{
  "norm_place": "pre",
  "attn_scale": 0.0884,
  "decay_shape": "linear",
  "steps": 4236
}
Each number is 500 + 40 x the weight over its row's rms, rounded and kept within 0 to 999. Layers, rows and columns count from 0. Numbers have three digits each. The size before them is the row's rms in percent of the matrix's.

# layer 12 MLP down, 256x1024, rms 0.0571, rows 64-118, columns 768-1023
096:471543467422567489472523418593484486419491545514466567494504490561559530478585524507595511518524470488475483494477547499467545521492551537421480495579478540482482478566471550538465574541498483456526483435460533567512447481479455519481482480454466463509490465448530485505559446518578506509467430539455558529521460554564471462411520453542437549536520434516502482450502516490532506519506491562556507519532450500520566505565519509435464461545471559486505590568450451491409490535574524509536517489476539530484546509473500544500482503494470547496469471429553527512415508463510520489429495444516500484608469489539521510564528430535455478503429496527486552442528549468513473548529514461508447480611606489470450523525472568538485503578558514516508499537589490450523599515537504
094:471524491487491434531484466491546502536540552483466560548472505424403418489505521471531442487462417460536524474471514418431519537515432519513453459497554537449493455505556504554597511488559485436547548484519562528420495471563505501523448479508529457515550522419487429500444484498563494471473552607455512522458553547474628516451478527520455514506527566461496479447474485466450465500458489485548474442542483488515469499549490511461518495520542452468463569527490489498462535505502530509433487528469505425532469532539432500479505509502493484460485504464479491546540506554553504415562564492527502536498527522518521486494546484575541539444590485513525451516561434554568460511539496491504528542529501464426522423483559519488509521459569542560542441532458519507468441523524543
095:492506479480514521482575473535495460520449486429530454535549493522466536471521470506468461502474502491432524486480500512420517422425544400502490538547611501509505487461493487422484574474486414476471506490508482498455546438530568539525500451563529476493536518463482572479491577543524463537532511559488482559501450519477450486595510443466469508426498534527404534439406525529484473470476528459510597493581518551455510473530549545489513533491541487432504390528517520534519541551447520512484484507525491587471399480480498525576521468507519508461526511509473502481489543537453523537427502578464534428571498486415523474455513530536537571456559535499475514504474471543537514415455483512497453511530525534434458531435438482575491553491437515506493536409491518498519465522455531
095:508484577501470564446501490432523630527503542473549549512548533504491556471441510483519439515470588517441438442481448534490525440561515353481520451554492558476454521497472488507420556521457547511460477450481526498517513529458583490525508440533533537504545459492488494520589517498447545492528534554498451522531438466478508482547517538511484507450468556500498422534466483499531470466504499548420545513498492488508458531541534487483554515518515552602489500535504429451452565427456507475498548512502481509534521542466507526423539511525553503549511570507563478488459540522446486479525488460502599472553558501403540439505520454523577497478520513508527568429539502432509485508454529447503486487508541471485436436517560579542541484533588491571545532500476527554496547529560488
096:467498391512505554532612433570520567446534526522480513503576475554565491500494468515568480530515552489539487529488550542520494512507510505510534534492495421526446427532430563503518548512472477549482442444533528512523499464487511536580481446521541531527511470502562459468466476607572454488519525491500530496470515474516542503419441483487481466517490506485562512492486565538475509512469510534490534479592567583469529564526481494537460536529513481537487453474531513485481495602562406511541511513505534445474481517515482559474449457492482494483410421570455554513491498536526487481435478519591535581481527451565500504508517433537478547514448571546458528489580528476443488540527433478530511503549536469557569463501536452452518445529572573468483454584489495463465509439458576
093:481520487587483507530495421549477534540485524557492482534466523500463542518478441510611466497449474452530502528535502511511431469553509562494388527461508475530453504430469486483511424544513553520534439488457514486506469467471423498539464528512475520492570540460516531513508530498523456602577500521498524501460441434548529549501490489431517539427508421537492408534430445521492474487517496497420493498586484531507518592488518484498528425526546473441452488508458550522487491465460424499490528506588511537489527437505499529474451452488496541492437553460549487515461502560464453499478495449528552460565509514462529521527540453556515456490509440570530447476412539539516473453493584552460453481488540496464471536453529549481559498453485503441534541472515472521507474550473415
093:567493445553456554508426484547463503494581457500518532535508513515553509514495570440489478509520564469502543523515482515468508484521545529502479497529502478573490442499548535490452503541450464505449494528554501530594468520501544515492508527452495488436505430527492565587530492489541516435537447498523501501499564508621503546487418474526525448499422505541459497533518508511476493532583524478496633525517527506587485514510528499537530443540482505536554471459510469490494546486500487493468481444519484509525485460455539527541479526495503478524562587495484556529566494531598500531510453511517465532527475528475468471475464446535505474570572471509550440501509472513518517536486542537518510522531509519536472508441516503518536506596486440454420511475476535519543443465526488
097:534483520540461477480520569546502480496493503555479474489433507528439505570491551572482584418474460488535519458505424522517534518510479573484526514608478524513537449599475519429521422529474495476468546417469492471482457482572491481507490498562428530522476515551517574557447508572520445474563557476474458437494545449458485500466481490545432519512542448519464486428493579447437513516496470604488406497473642578538539579429508532529558537529481504485473434487546492558497441496456514522473452499479514537486465482473523520512555462444469451568410501437540495521528543433447530456553483414450489479476469489488523480470517447474540463453543533553498542516522514488449570514548471504472455535503483456433529474501537506512533478517528431524473488515509555462468470528470476
098:430471550479571478540549530522527516491445454528527516505524558519534537519505599476570495524533494405560500493558468526554482575417575453521489549488483475485475504543508503501479577572426478471486548484525490553531477491431556491482558506445423480508578476503536494515457526487535448519485506445525497545504550592463636496494445527467517460562485498503546504449547441490458467485500455538456597476452499518480456514479459544505564511487550539519495519523489363490510589536445488468479501525515536526499456496469477473433510481515488465509475483464548418449503544501530508479522510476525436508462480506458517558489526508530468519469537516466470519487513503499460474576469492557521524461496539594525487438546464519436484493486577567565551497555462487482472480529414581
099:413592516553450422492536507522610462473548490444453524527440493536545506469491472613386447427450483509463507476524571547524498496497439528476543512481554493507499548596492551502473481561475613529516482569466528480485543503512469407563511523527495505482396499466516447494534553510563582497505506470499524581509452436467483514520569533536504486499479509599463507534475512533419518510507509486503525442468473507506539537447490495476519526460499466410508446523496560524446461524508426533491496497482481496472481473510462500491527434521525497490569491503497543465502509500525487462483528518410523448450438462532534494580455478488459504509531492457458516528492522487489483456534454551526486545514544444448543528463468513590580463515495523507449475468544490464520583511444513
095:504479499473547465509483462488523462525523470593479508493538498506506478574549472489545499450476510500559442514485445561499587471532447560542549501452477484450468457435536510480453529501417523448586484470498499465466474504456515501517568451576570525445593465522524471467503487491478459511501420471499468564529495465466513502474508488510520470529404515483517514431477497499496499480413428506544466545489474509508456525525472453517478486482544497422558539516525521525560501486497551458543497437510425417468517459526472547542506462556470514575526395486537483528453539494526465437470464500450483437519516555448509479397471508448494457476487446563429479467528488517516467485508558461545516528460513470564558514475503503437501450577483448506468478552495524592561442538506541
102:498499546462490512470486461474504478470549486591537499518484524439530521510586544461571504447511548457481524547512537551473510499455496435561543406527569452592469538485500523493480515467434526410501525485486458477488536526478492565539532474467502507477518487455551458498452492469537474512423511501467493462545411475529488545483473446506541520524483481490527575505437503513434528511432498564519515524483487479510507512531496448520558464558483510406527485563544452433566497422481433495531544459489486520461457493488559543515504535448493503510497555518422496440486502489484497479435462540488552496428489489517509574464563524478570439501480481485424492435522544474541486476530500492542463520584598450471485501480446576506514433524453459531453537522445476511486544506506465
095:503402560459460494525445521515574474488546525511496479551565417464477509558502499527435459491548441475533431461458488483517543484454524549554611492519518471485518522428527495546522487502493473569437461509499453475472528466504500473500574474483497495546462476571535536493496484484515534483511483437504492504473493552455494477525466580477546511503559533519499493472567491517422500482498490548519386515468474491514511481555482461523437440507508454425527521453548520519491529540525505478496489500462529443510493457532495487444509453469505476542471496556427534518479476521491471499548457521501496495507431438492446584502509529483399517563491432500510501454518477487594542490501440574550533461548466456551482519521590447481514540466523522467428559447562566603458515442504538
095:554476473560511569446503482519523503580504461519527544508494520523445571489491551493450511485488562504551467517507506466408492482507406507490507533508580498492518441480548511568489418462536503489508536397502495531506506507465462433580558510428543518569485519504487477438499566502515509485525500509542514563522447412534442474465556471482495506498480521490495468502439535529462485487515556400496547511567489484518503468523510497474488449407528531488465473457483519467406550442509574508514528484476479537565510501497489486432442523531553506503480448482533511500491458537481417471509516469470497500528525430513523481510509484462548494492514590519474481516507523493417471492519591459489503492590456502473488469530465438539528495482511490446565498516517472565463509388467509
094:481496558548523489536529485484523498456519451542503551544524500480478427574519431399452507437550496465468516487452471517536469493500418476474552567548481420481572504462448488494497366526551560531497558601520527451530531486455514566458549474515555479527541493572464488497511541544478540474536461517412476451467529481440531441424535505505457531476515577571473534455558509466517517519546531478523482487529489519535460468511474500425475475548530444523438504505556471545458549520522511456540496526484543456571511478521467450462464476568536505537535560435493529465462484539492511552488501484461485496437498462536525459534462455500577529483488500555519535512500559471484542531444453558543561437458486519556556467501461518521550496483424493469500556440500470533517479448518542
096:557478516518575493598519464540444537468506470514509438512466442499440529573508472499526520522452455524465499484529562492447503447491527496476412481547497466521558491478547497552480541500467516539521508475497488482513579493439597477548456539485472551505490469457485475613496533496599545447507452592512484491498446500536514476499468476412517587515484470457459463513473569562504462468502505483462497575552502501552482511460440570448483499455487478454493452464469551467503506553550463551455430507515506536473402502527500508565491500541543470508507586509525559471631433462551458471469499496568493467445582451524527480557428516524507538421489514524421490581459463498475481496432519450451474446469468439433526461447514483482484514402414473534485557501529462531488509463492521
095:480483427465496429482517523534560506587526509546502503503513527474448547511510489431436523498486440541487532489485491480582445497510488439414459453501580448467574531487531479505432490499541540519496492510503514448457552539484434492531468471405490472542521500475490422544436474507580558550447524541454412491403440519510535548467539521460517491454543477550574503531491496466488503475462495494504531501545517527558479518493535488504500503539477510574469428471566475539555496501503492462546434502463466436502532470517538500543477516520512474554526506528476520538493497540557453436557510481524519523461564518475509558530532452498429418579511445487525470564446480451505483484475535450613519526464482550567406507580503537452521506491517543483502438455492461581521508433556446
100:476447452548549449480449491451568520566459499485532409490497484544541534523578498407543570528458538535574540465555489521477531484488535479525530515469527509442513501454602476477517537518571479445479494524528445564475460497474542574471564487518506555468500549446581451482441553543499507541468390527486459538561451495534529501452469438458464531536517463444519498573524572540501560511524480459516490508463524441505508540443524505480533471477519465574515538494511529553533514537493461603492477555527567489547404499443567465521497513518476524468539530513471498561493415527477510518506508507557468493516511534518473478495503572500432459504429477526504552548569505529470426527553569498385546497464549529483524496510527548450451474471481493554479447526469507529562500403527506
101:476474592464446449472501507542520569542459494498495433496582457422448437502465494479491505511466420595536440536534428517520550481504428490489483538485532528526483420467496502463418523507530474521515445518478460422502497467458489496574523528506489501478554490441487477500503493504479517468419422606496480453528541455498532492572446590493497464589474447507480517502493485546496487519464501543519540518489478483524500639446499441484446498491549507580526423477526556529494437537399597482550388507456492538513457549512497485548514493566512514461446482549477479516477491486569477439523467491469497503503526520399421474457502519511513517477496415490539597502546491507466528424459563520501544482456529543498476379551496446525484543395405436512530499509499456505468462540524545
094:476533582528480548481505512478507520397463455441472538504493541493484478487479512542412546481485499460502491477480495499564451526495554515465517502474516520538554518456401439478592501520524548529577420588517531433443518473551514513542549536557550502488506534493533496496577549557470537534465402505472442469437478551512483468509436423523473490508470555429475580591460514494489540466469452480430424504492474513553513549486500487512447479457485474497511507462575488577510432573494574540570458444454523417615454504544489476514488448574490524523547480486500540450564493505485564514534535510584537506472470477596533458527543552468449495456458519481496493564607482492467447461507535422499545611427530520530492437476571505456526459441563579523528517472587467491525497505536574
096:516454531489451524483526460529558431489428516493478546502495480485456533478532464532503487503596506458476486513553450429552587468467488456524491493446515533491507460394492542497527511565482537501510466519504548515519538431503477530542549427478517441473485532501483491402464463638507470557451487437461480519520399507454435565556446538444438518486518529506482485543541545480534491518464522515518458563556442509433521443488508507474524500474565531532427566540508519497547523466459564505432579519512514411541481480514469472511479471479441511449503505470476536587453499532546462508537478460464500469469491499518568505496521483434492498540553441386570486468472460550455451507530563546538436519527451533477418539492505581462453571531534557586496503531551499552516602548544536
100:429477489495423544474456551525485528546481462475517473413403476537460422470527447489496506439537481469495594518450578455484517484510492474491502547490456560489365486552444502593477528473475491617457530503595506444464556510530607500537484475505406434519485446487503511509454532485575497520513474577487495456525501480530514567556539514484552433554431475476463484510478538469477486500474483571502505506542528516468441536492463472495571449481490526507548494487537527525571519529544488498479523451449510521447520511517494525487468491517502495500542504485511566509565450548409487540545486528499508525501516511437498545478525541532446481526520574484554564481478477553499483537455552463579523482531587468519474477459548471550480531476466474542455496509539467530568478503497478
094:548592538494541486478516495587480481439494570507486448519428524547455417464450508555543455561523526510514603472509511459469422491512453510480521401417530481467488541525498525516497525563562529486492559526491460477476516469519472435445482515477519464523426504430511467418492522525526475496516509551474438550479499463484467457506521462522480541478491475461521532474427522450557528533505483493462404535581471554496501552468489604527532472498533526457498526515504544418487523459542457518554474510472528499516505495448486534487524518566460490460528550486493463443509449544373521440455479424437517468523446498450501504576509516526510477492474539464509440586455494440446469465551528381415517586454488514539595410603456551469495464470509491483528517525517538478501552480445501
095:569490543507550472503528445511498487546480476564479468543465444590463503500484488513455496505489443515565460512492587491502519482491460474478417467483495492465492570438514525552568494516529533525493520452562538481510450547441559553476506516522534555481433543478502452434538550525492517424557531417510488514524471450477519497473490416503525528494490475471449494524511487520453505530493514464486467462552526547529565486490494546546556525588549621493441534496517502513530530460494512521537527477506490473552513545488468472560582477501468525459406490497537491504559540493482522500474549493490478518497457501547539472519516471481496539511447480547445527461533509536503484497519562510533548521481508544490550488482474486507508605565505454458484511567509516451522528498496487
099:541501484515514479455409443452475529496487543491495566533517461493503510502486522495540384543399554503536556549503448576498487466490571506562520469534447522498500522508553490579488508462434588482503499518590452591490482538519498516456403484510484487523533480482477433534459504487463477567465506478555499552477437449460479508549394467404485468555503493507558432527497447467470546454507501482497515608505480465452521490473445442467493508527523531499479526508544462499489512466515456510502576541461484538515491499507549526566448556517478518529463479536510457469497559507424436561534508515434533580489478522477545538441488529502514474472558478545444530410465489558559419545551535478404546516477559582490483488478464519424538453560479444514489535555467536577511520520568537
093:592428486502521482447493523516447439502539483487487491498546544478590436485452575545489461543505507485455518456498484488520512472502491463503506489545447508477467466497530580516536507607506555512508484498472506490502539484421574515497520507452571490488409492524489490460507504522458494526509529507491483564515547462493475472511500558504472480452509471420498565472457580537507508511490505472480435537538472531462558508550504478539532560565410573446510484511552491522434496453460449468498534516439489529565435434489477513548446547496508521433504427462563481596390502528471431541499480451495457474542414505481541461475491500566532528554563530427534502562551518512495448511506485536555485500450524496492576482549468482539504579459542480556552476497505555443505510547506447
099:503508553539499522554568545566588552474509507528473607510553513539602461528547437508469541560491445509473540442489469553499402500504524455471488443454517536488489524489455491476526521466504466517502566442560545515474535488584484562531462514495441468564433536480500464449555457576527412492482524489567506512489476539520559543491469515577541452453529486444570536516609461451536471480524493518451435533529477570568446479569511562573574640527480526539480545489478430533487497525532465432567599514470520529494439493503413519492429500498448524485474479539511465493443478499469568450465529445566472529496442518434519448546556487474419445484541500496479460518467516541472463557554490538536491475544473522509604564471579576450470591509472493505477547496569471543540578456444507
094:541491479549536484475506447544429446488558482580506498520512474526484541445448498509535467520561503464580522436545447498543489478427466510463556544620539513519484452425520479449437436528498553484547486543415497548565518540479593471467531458491499541493473470493477496483518464498509518506520608533482520517538469465519435464504491499390546526523474470526595536499501551527615456496457509503574478560499531556526560479466461479491516499456485525518544510525475512463501532497496526439560450509453489501476571468479468521518542461469492472595460476494481538453467486504598508586542472498446487508492459536565499441512524448439528486513432564488511519471536497515495542472535466507455457440553496466490494491464526460471569499465536470485525536520512444573483503533470461
098:416466476552465493473506466437569502472512549494480518503522498547572477471484470493501511547473492477503550527478455557486528507517560487502603468465509448511495455557593547499477477453547561542473572433457541551468478571485558523467426569470567492534535549462471516494508453453471489483469527504478562603479477534554494445361439491450518446459544486501494489484496494471493477555524476478554456503446509473542537517509514519448484506538499486541484530516589503513506566488494543490507524557465551504499496511499492529475417502567500514468438524456446500505463479485475551514517512506543515544537500493545551576509528551482513450486511499449459460456496539516521539545515543531505503495503465497465443458489517445485505487518450496514464476522466452541461487561498462
093:603533461595549475476513478563432439613473487480479573493497496462481490446497528557482543505457577452535512507465539540490540546465539581551460498456506563449455557510521487530501457493542470491490405529421465475498504488484535528537502449503447501551464478466531516482535556577603477563566530553610479513528469496467448481496461479466451530488549512532476535512445527526481530479535474471546504563462486488563537574513497474465488523503517509526431476467580471563541431501470496525541463458549465449489525504514505426498461420523539537516528491563519496541539572500387481522444487466441479543503505470531522590522432502550505456487452561581470459507549447464549490437530488549530467485541508552505524475453515541483453557501477473452458524519472529543457536462486602
100:520572480497479469522464451565545581424517492552483492552476534467502445491532564524435478472557586510558517470539491512555595480493491478496443496521521439541513557585477554412521553542535516515574475378428503497445473550510467478472483504462453484531379549491479535464515498499485527535567488496445500550479474508566505573396441476506471491489531562467469508570498454511469416436519456516425478477542515510539502475509514546526577538463523555472421483521425564536456466457458556512423534556528517465551515476466459445492525470501442520467528488550527496447455542579546495480559502495481508491477482505513577492564545452534542458521492505469460474434503507441504472443583485460528518550553475511481515548496484513533488537528591532486490454560555525494512515540511519
093:428478503533513489462493510463555547478453581478558503476444422539569494499483537431506474491494497495525529451533459491552475483565532453460465560502487540432472487543437489439443465496462420537541450584450536475528558437488583508483477452528445466443518501413470497579513509567552547596509507420539481498481433508433478507491433479573510508481486603515525506444511505531417609467474498487487519475533519497466398492524509558551529505523459457498464529482437488562556479565586537420570471496436570546500453524538509525475548510452436558509488470496425493486397506501519551513531528564431505477492535469563480444471506474509533548507403483573467554528528499435504497524529528496547456507512427434492459502546510492472513456501415529535469460508541452534498507515517503
094:486467629491547490430488566545526509534432462557508473494493528527511466545526546433524549499491474511580584469518532538514458480520506495521496518507514553481508494520549453520500468465514510544540498500518465515442462476492482525477519458523502474531502466435525492444540490455483493456549505438515498482453617470526552567446477532416536549444442506505554476533492480487476512492534479400490618511492516469530553448517478551460536487519436505442427512466540553468490480527584527527482540491492522463509483508510474556449573491535471521475538506479567516474536582452537499532471548502523455544522535478586517535491481507489444466533455560540470554470500455508455571553515520504555474497471524521518500551431496540447530515479482475540502456534563427536498505436464422
096:507509574566530449431497446525567409512561432489482508463413466513539523465493504448497501439482603594458501435585460525488409545472410409558447499502497551422471526534549535445512540480512506493480480465509499446468473489494510477531542492467443579504501517558519529507553544511531524502516469479536527467526465476493498477515521565513505528545511516553481535521502503484454457541454507445485526472506522510503488593486571519567546469599510468521475509533473541593536523413569553553497447514396510434491497511540505474550531469470447566524478531498493488545485508557567499518474518473502519527432500486518495429581533502507442507475521525546529558533500435495473478515575495617462465563495410443507507587439464553499564473589495507520456505512570560500472514501626485
094:600500439501463524477504532437458419464473434576507454514430501465497453461533461512468505456460508478441517522498466418477553436475560562478586436480503526563507503481478530473499540421440511504499475462519513510517510472530494474457508381558443511518494470503473456494538560574486516545586509490475445524527503566577442446556526502496505453515561504555479569491525506467578487541512496441495522503422535541498399509505527477483472448461540509499472512447481521489586487476553578496506526458450517496520508552507456544515538501451459490495531474546424503545526524579529512489549477416500411402470561505482482555541479495491489460536488542506463530444440554476491577492568532446561512524537478523556530530459566528504488535512453463590495575575493545462525547561558516
090:528549457537453540501509475474476532494540553457554539515529556504548471487545606539517467538565541482558513490501547526534495509449498486468497519495517466580529466506527618502511498554503525560506453557491579417524504518548476532499526508558519515346409557511454546532525461490479429500486468555478519565509532436578481557483511435531513432473568433439464444524496522460544529523551504436499508491439500486478522488541515538527554549581526528472508542555453500488515504502527516526557533534482521528440531520530544536539563467485474518501491464463499518594415518472468429510536508426514545485538511489510543524534530456531500475459538506451494539513554403445533526602510517515521404548508522510427576536561473467506485481536465441550534571517483516561474469541452555
095:565495443571543470425459507495492532497516526489456479478578474517445512509521522502494511525527467506448547521482541461492509536537513494495492554488516507511531499457517453457430507496470523540500457506501499490506551433521429509492572478497531487443451435508473567563491550448529468578544463541479391502522506545500482482511496588450467514507584476479484588531438434510518604508487483536501523450505500489507520561518462477529472485536497489564466493468534484539487480491479448487518459458461511555495473439518533468479445510490481473579542511509469565468479520466536504503533476473469503518555564520534469481471560488508478526471435497578531546474431536457479445534486499572451495445447488483546404450594517455490505510484528449488465428508495472446493488465549554
091:441526552461490501480452535473518478493470506539514498466499553472492505516552479437502501560534501484506521499477467498486444504478531490485471538510491522602492515533566504486468510535496516410526481438502472528445531468472517466467463472449487538458503516454502523516590478473487437501480571479543510506424453609601516509533499457502517544510548583500501501488532507503493467541515479546519458535525444503548592551475525532535429474489511531609484554450509477547471496556554546504448518474476472562450530489453508503549522479520470533571413501539551418437451580545470466473512459465434449450513522469553520520560516436458463527547472498511480518479478584580423450493471490502484544497469464494530535644506481557428426505475414492559424508523515532514568550526525531
098:504525478523507540490560492452507463513458484554554432508442481469494517548567455417505476507511479517459522474499489456456495612481481508494405529479492537535571501573458538546488467461509496451416418456480494543484494484508542541459522531463404550539540472503542506507480537497519494501523461535538414509557569476512538485497453550555508575542466451516505562514549511494506538553473426507481433455414462512496454492517510490475479491539435478540433573528492518521475502501491382568430486509515519446482464493484454485532509516495494478480470530512496499406470453504498491517477486525472475466499482538426522571494515441496494453551543509539563462525555459533464485447526451463441522460430566494516546574595536520479504497531471451525471564523466535536488502575431429
099:492465443514516432409495491468530547512493456460500531490498558508501494482555566497572541529559556499525442408472414498479519503528599461496455530454491541395502501483485482542581467515520504497499473548566520513502468467440483515595502434467507539551520517523458483531505538482477478569496557512513594536535461487496545539512501496470484509507501523425570473512536547489520466532441502537581476487460498487468487482499526507501446456513485568529525554498512535496484496509475479494478478550459510433539567484413559523476490496552532460493538366463528421566522495473543538418562472449490465480575518507494476480535497503593529531502594516465460512542478468471486471497450503462575511427530512544502525540450514492514443561481533559528470418555498508483475508459551471
097:591574445499485576434540515495543532640535430457525419472491504519490454546484483563424419480500529518526533484555477541551497536519529481476449438510490513487409421470549492478509523472493509474580541417463456466484515493461508517492489579437530525493485491381515479521423545519531460514535533544481493501525497519450520569501500514516512510530462470472519572608456547560524499551476523435507469510469550457420507507475456511507548604565505450497511514533520589524516513558529523544457441593473546534488578472490518502520482454535508549531513489444474455504435516502469507502470602502464496437491469494595514455473592467565510534463469407492481504563505496502536538547507490583489488476463525508528542482493517452517445515527502522518481456466424567509453517436459493
094:469539561508530455506507573500548453487471499514442466527526554465519540528478463466461477470517497481445512503535525510551547535417515544492443511575478430497526486510472497544490522485538483542518517519533496544476450493458535519577487540491536466502542460493493454517537539455510467497506427497465499480496567501473520469484403520566519492449458542476489464426533504508477495573499447547507474474479468562454491445528497436517547479505470497518487546520536511488562507545460511567484514502445539454566436434468500498510520510456467519570468445537497485402486530473521527486549506530553466509518526420463484490512514516571520476517420534516524488463486506465462519492583523509503527450484435420512523479511486502488424482544426480549521506528508463502535423419462507
094:518548546506507450500518414537477537486489517453485567463425516544553507523597537520519491526510466488521546594548571445516549473501466469490535475486493527521486515493552528416468488520529461503499489530503498506497493518507500500451471449487553484571520493473501495479530540496462493540471529487491455575484445532500516582499498518452534540455469544488498519529484522485507451468534514594580522490513437516469619522454479510467535497455458454506491458484482530463520503488418506615519500568535532513477520446481505412537483500540515498537469563439569514435559459461543464516518526542527506543567476459489525526522498547451506505479523519486536479466542539511535456535513472581440500426505508482472510551544443487512437442429574525496482450532465479455548534500542506
093:480537485503519435508486498450409446523505484534458514506450539507504520394512567494449511483492446542493475452454473540487529443503552462545481536559543446479572471467455551575576527513495477490499523496543528477522537483570481501461450441552451506454492524509529570479554495517459552517526491521461487554483538503536517541545524453499525464530384483459472533475443479514547544460474500528454467484540557505462475558442506471531461531476414432456581516445503478503408500489443518455437490498464498461499459520504523491478536464564514428454512491480490533536472468545507554577489515570589530460527536498509546523501521486530444509562478503500450505449548489516499465544465578559523527460546417464521444492554468502537506543547520463471466401497476486495511544527506474
095:493475490429462483455505497494550511504464542453481497489534524512526541501615511419509460562550541500556557523501490491481566521537536412513563481574534482593551539518548498495540509546504528494479479433471464436459473408512490450488570518565331473493477493405446475434520506432455513489515514516471446533490436417513433445451490584528538509504509514544423539627451537514516517525489523471465555499607525562494513502490511506531496542498503444490495531522495526500463510478454502552425535529459532509501511528486535507574511488467483429497508564523507527465432513543499429482453506544456491554503501489474531507513474485460516447475473485485491447542503563443563543466515460540467503442508526515526478422534538529517473474532463440524520508547440526475450475538446440
099:528485569460554526513464476546527550481514466529533493509527526455536523543458518513536494499417481480498453555534515497509571501500526561472489569494459513491480509421567524454493495561587500484433518501550542542526463511505522488543506434454533591511571568480499520579507566529433395474449572522510524594578567537496553567534399518527488559552484485475596464533487484500512479523461423554492466527503507479553477556451458491500492518546469438565474543515551513558586520623494510567521496529462483472490378506463478539459517464491556473464501522547536506472518533484591420469497494563474496496502458505503512441515420545401503523470472534514482454566486510556528512525546482488552483508486506588538567482490567503495528496513524461545460542568471512476510513469474474
094:519464556498478611471503497521521485450439518539520459530479489490537512499507534410484463388519463502559523511480466529460543505508467491483562460460460407469573470470488603419492460514488522468576556450435547509521523511486470444495529460526521488484471563526493543522541537530516473488503418563391517472571469568494493557505435516545440482472598559519494509468531474495449551484522548432522478491504511524526503572510508502451543532517502507573538507509460520505431489481484496526549523493510426555483463497471470473464534469525452478539517503476536538471396511546409444491487497456488518516487528452422481497520503509535528472537400532462535561514543481464448500474479490501545463518496426515540533530539521499444536489515491438463496516477613578501499542460484531
096:537485540462435496397478529512400448482511497491549522533477461459491510525451485608538472463529565505517488513495424501524481455497470464430445475517452580499471511495440516539469476505478489505516434472483474533461473467492468524493556483462510493493449503489502512484462543515474531507498493487498502510449511490488515523473462446504530505541465556459553488453538504413523433495482497567525348466490470527565500443410492462432573519553417454441506534512504503483478371510472480520481461486455503558466455473511478544493530436457453525486482508453453506491426437458464597526475456453502531523494500456449511510537465501486464499355490529511570457524551500408551504502510610492508506539528470511427480509601452607492539482564559452533487482464450461420408525485480447
094:496462511496527481521551498531523505497464534517449490535454524520512510404467454534558483565466481474438461545545436424535466466521449517454501466556465539531458604581502495500391436446560549432520528446458467482511476445553448503481469490466562547484514473525500422470483531506431508554565498488457521473421500527570495539460583482513496506499519501501556605453508522503430544559507476530524504480498453495421526520504514495457512483582477538514493504583579501552463495526485532483571535465461511526533579487508468502555496539568519487506474449481473488464563558479474516559441538489499456513477490437463488543486532509477509437505568491478489510413470577453537478484559434488439510414513538501526515527447536514455595531533522470545496447493485530471498527553483388
098:509472447458544492439523494474535552480500578427453480501537522494553480525493549500536514434411501552531441565459496453515550534526552530437517570506519512482468512471518523548422511518484510476536467505503505540548504452508543526490486554408536531609508492504473532448487494498478489562520442522515568586497439529511539504538517420492562572549564478480528366527512523471445484507548509432486496485504479578558511543524449519424499544503481567471450550494514476460518493503573430535435505534496517428529566569472480519420503467510533567501484501483468490521490557457531489564509447480543564498497440498454527517538521477589502452495417546468517482489506535447570363544477426565471431492465460454561542491458525506486503454470479450513540444494509482523571399517496473
095:542499472540463615495441476485453481541495479450490485451416487586553468500466587570525442351492521466531530529549469569544540479451453470525524558508533505438570497517500503439556567505447530364479481518520548510497546479490531473465392436518530465474476428499445494485550497499460495536469478472503479487476568502554496522521477461466455502484533495476475540530494440476530548508449508523477391463562553472493494511450546511443514476506555576481473454501592482409443560549484494467471502482443486476453478512500516526463464514545470517475486562460488491453472585477435471512512504579475516478508537548527543527526540493484454433578529474450522427412542493511518544471504527476523477465527489421451510420514546558599475448518511522496434466440520397440433524525518463
098:461433478513465459448503512532470490448494523512516439487495541503469541500496473454486520610477477516496452571551502511533464501530482459547553466628476431506612495580433533548450508502431522487528513475460466542501505527517410495458493531528487555531492538532492434474472498498524516493477485533503513502497543531519550495528532456448501468459502439527513553512571499482512523540544521481521478535465538425446407484558516533460532559445493532521470465456574494480500506437461542530478501519482502466523515493484552567456478508489457573457493482516495422511526462528525399500463554474455529464553398545566432401516487524444514562495440503443556480515501512416442465609542430475475485446509513494495459531525487504486396566453461574531445495417483499493464532506530481
091:507503479568517453572497473516539482487476573487484485526496472569456508492489504541515496458507419506548493557532458549501564512520495497456428524510468521458481483459528557526456508472519525516509516498405525548494509497409428466485425520495413437546443531495483458520512477534498519535546451510476449556440499500502529504510573485490486468413538477504529523489485436488524470492447479591615501520531489504491501575477448553513540492500462484496482502556581507510467534450503516484512466479438500530497616470483494493574523588476468530484514530465491479491547492483495551503540546539480450479482500495534494516500562486483546553449591492471443592496538415502441509554507400466532470444532605473463547522487433515495437509439390485453451546449510516457581469472497496
097:501576427529386423499537470477486460490491490482535511543420519513486509514540442452562515579467566527429470514527542450530471469545483460508403526483468469573490466511535495495555501450514465515537469521463434586519534569522440503571506430533563474491440440538474534486551447533549578484487516446413497500532470473496501412573521552533522499516405513496518497479467448512470548449530500452529424407520496466482497474540515461468510464572495473527501442441539511496466499479488507514564462481512582471470523463530537520480479501563478450433532495539448422464443529445494543464572476491451495498500510482513549535479575480472490502584488531487464455511467406507529479524502464491495557531531557534468417521510546480575427508531560566472499540532504482513589514515537498
097:523477500462518474515551441590496464520488473494418527515414513472528558462491497505525424479512490502466584491554467557576486453484477495449471477469519455552480455530508497575513502474487539520433496578525482551473495517479519507528487543472483474517504584506500523502467503595567440494521577485491511486523406511440531494512492497478482492441490375474458412561500425484529549477468498547501561455525453525534524524443505429476479485552533525468462502487415528509498506429579543513533509468491497500400492523515470482525503507483472549491533536490487457539542583499527535540522476440500466502525491470529561546502464490491449484526467519519479480593509546509477578487561462498553570450486558476422494509497515571561468496468467466585471541501544538534502603527442489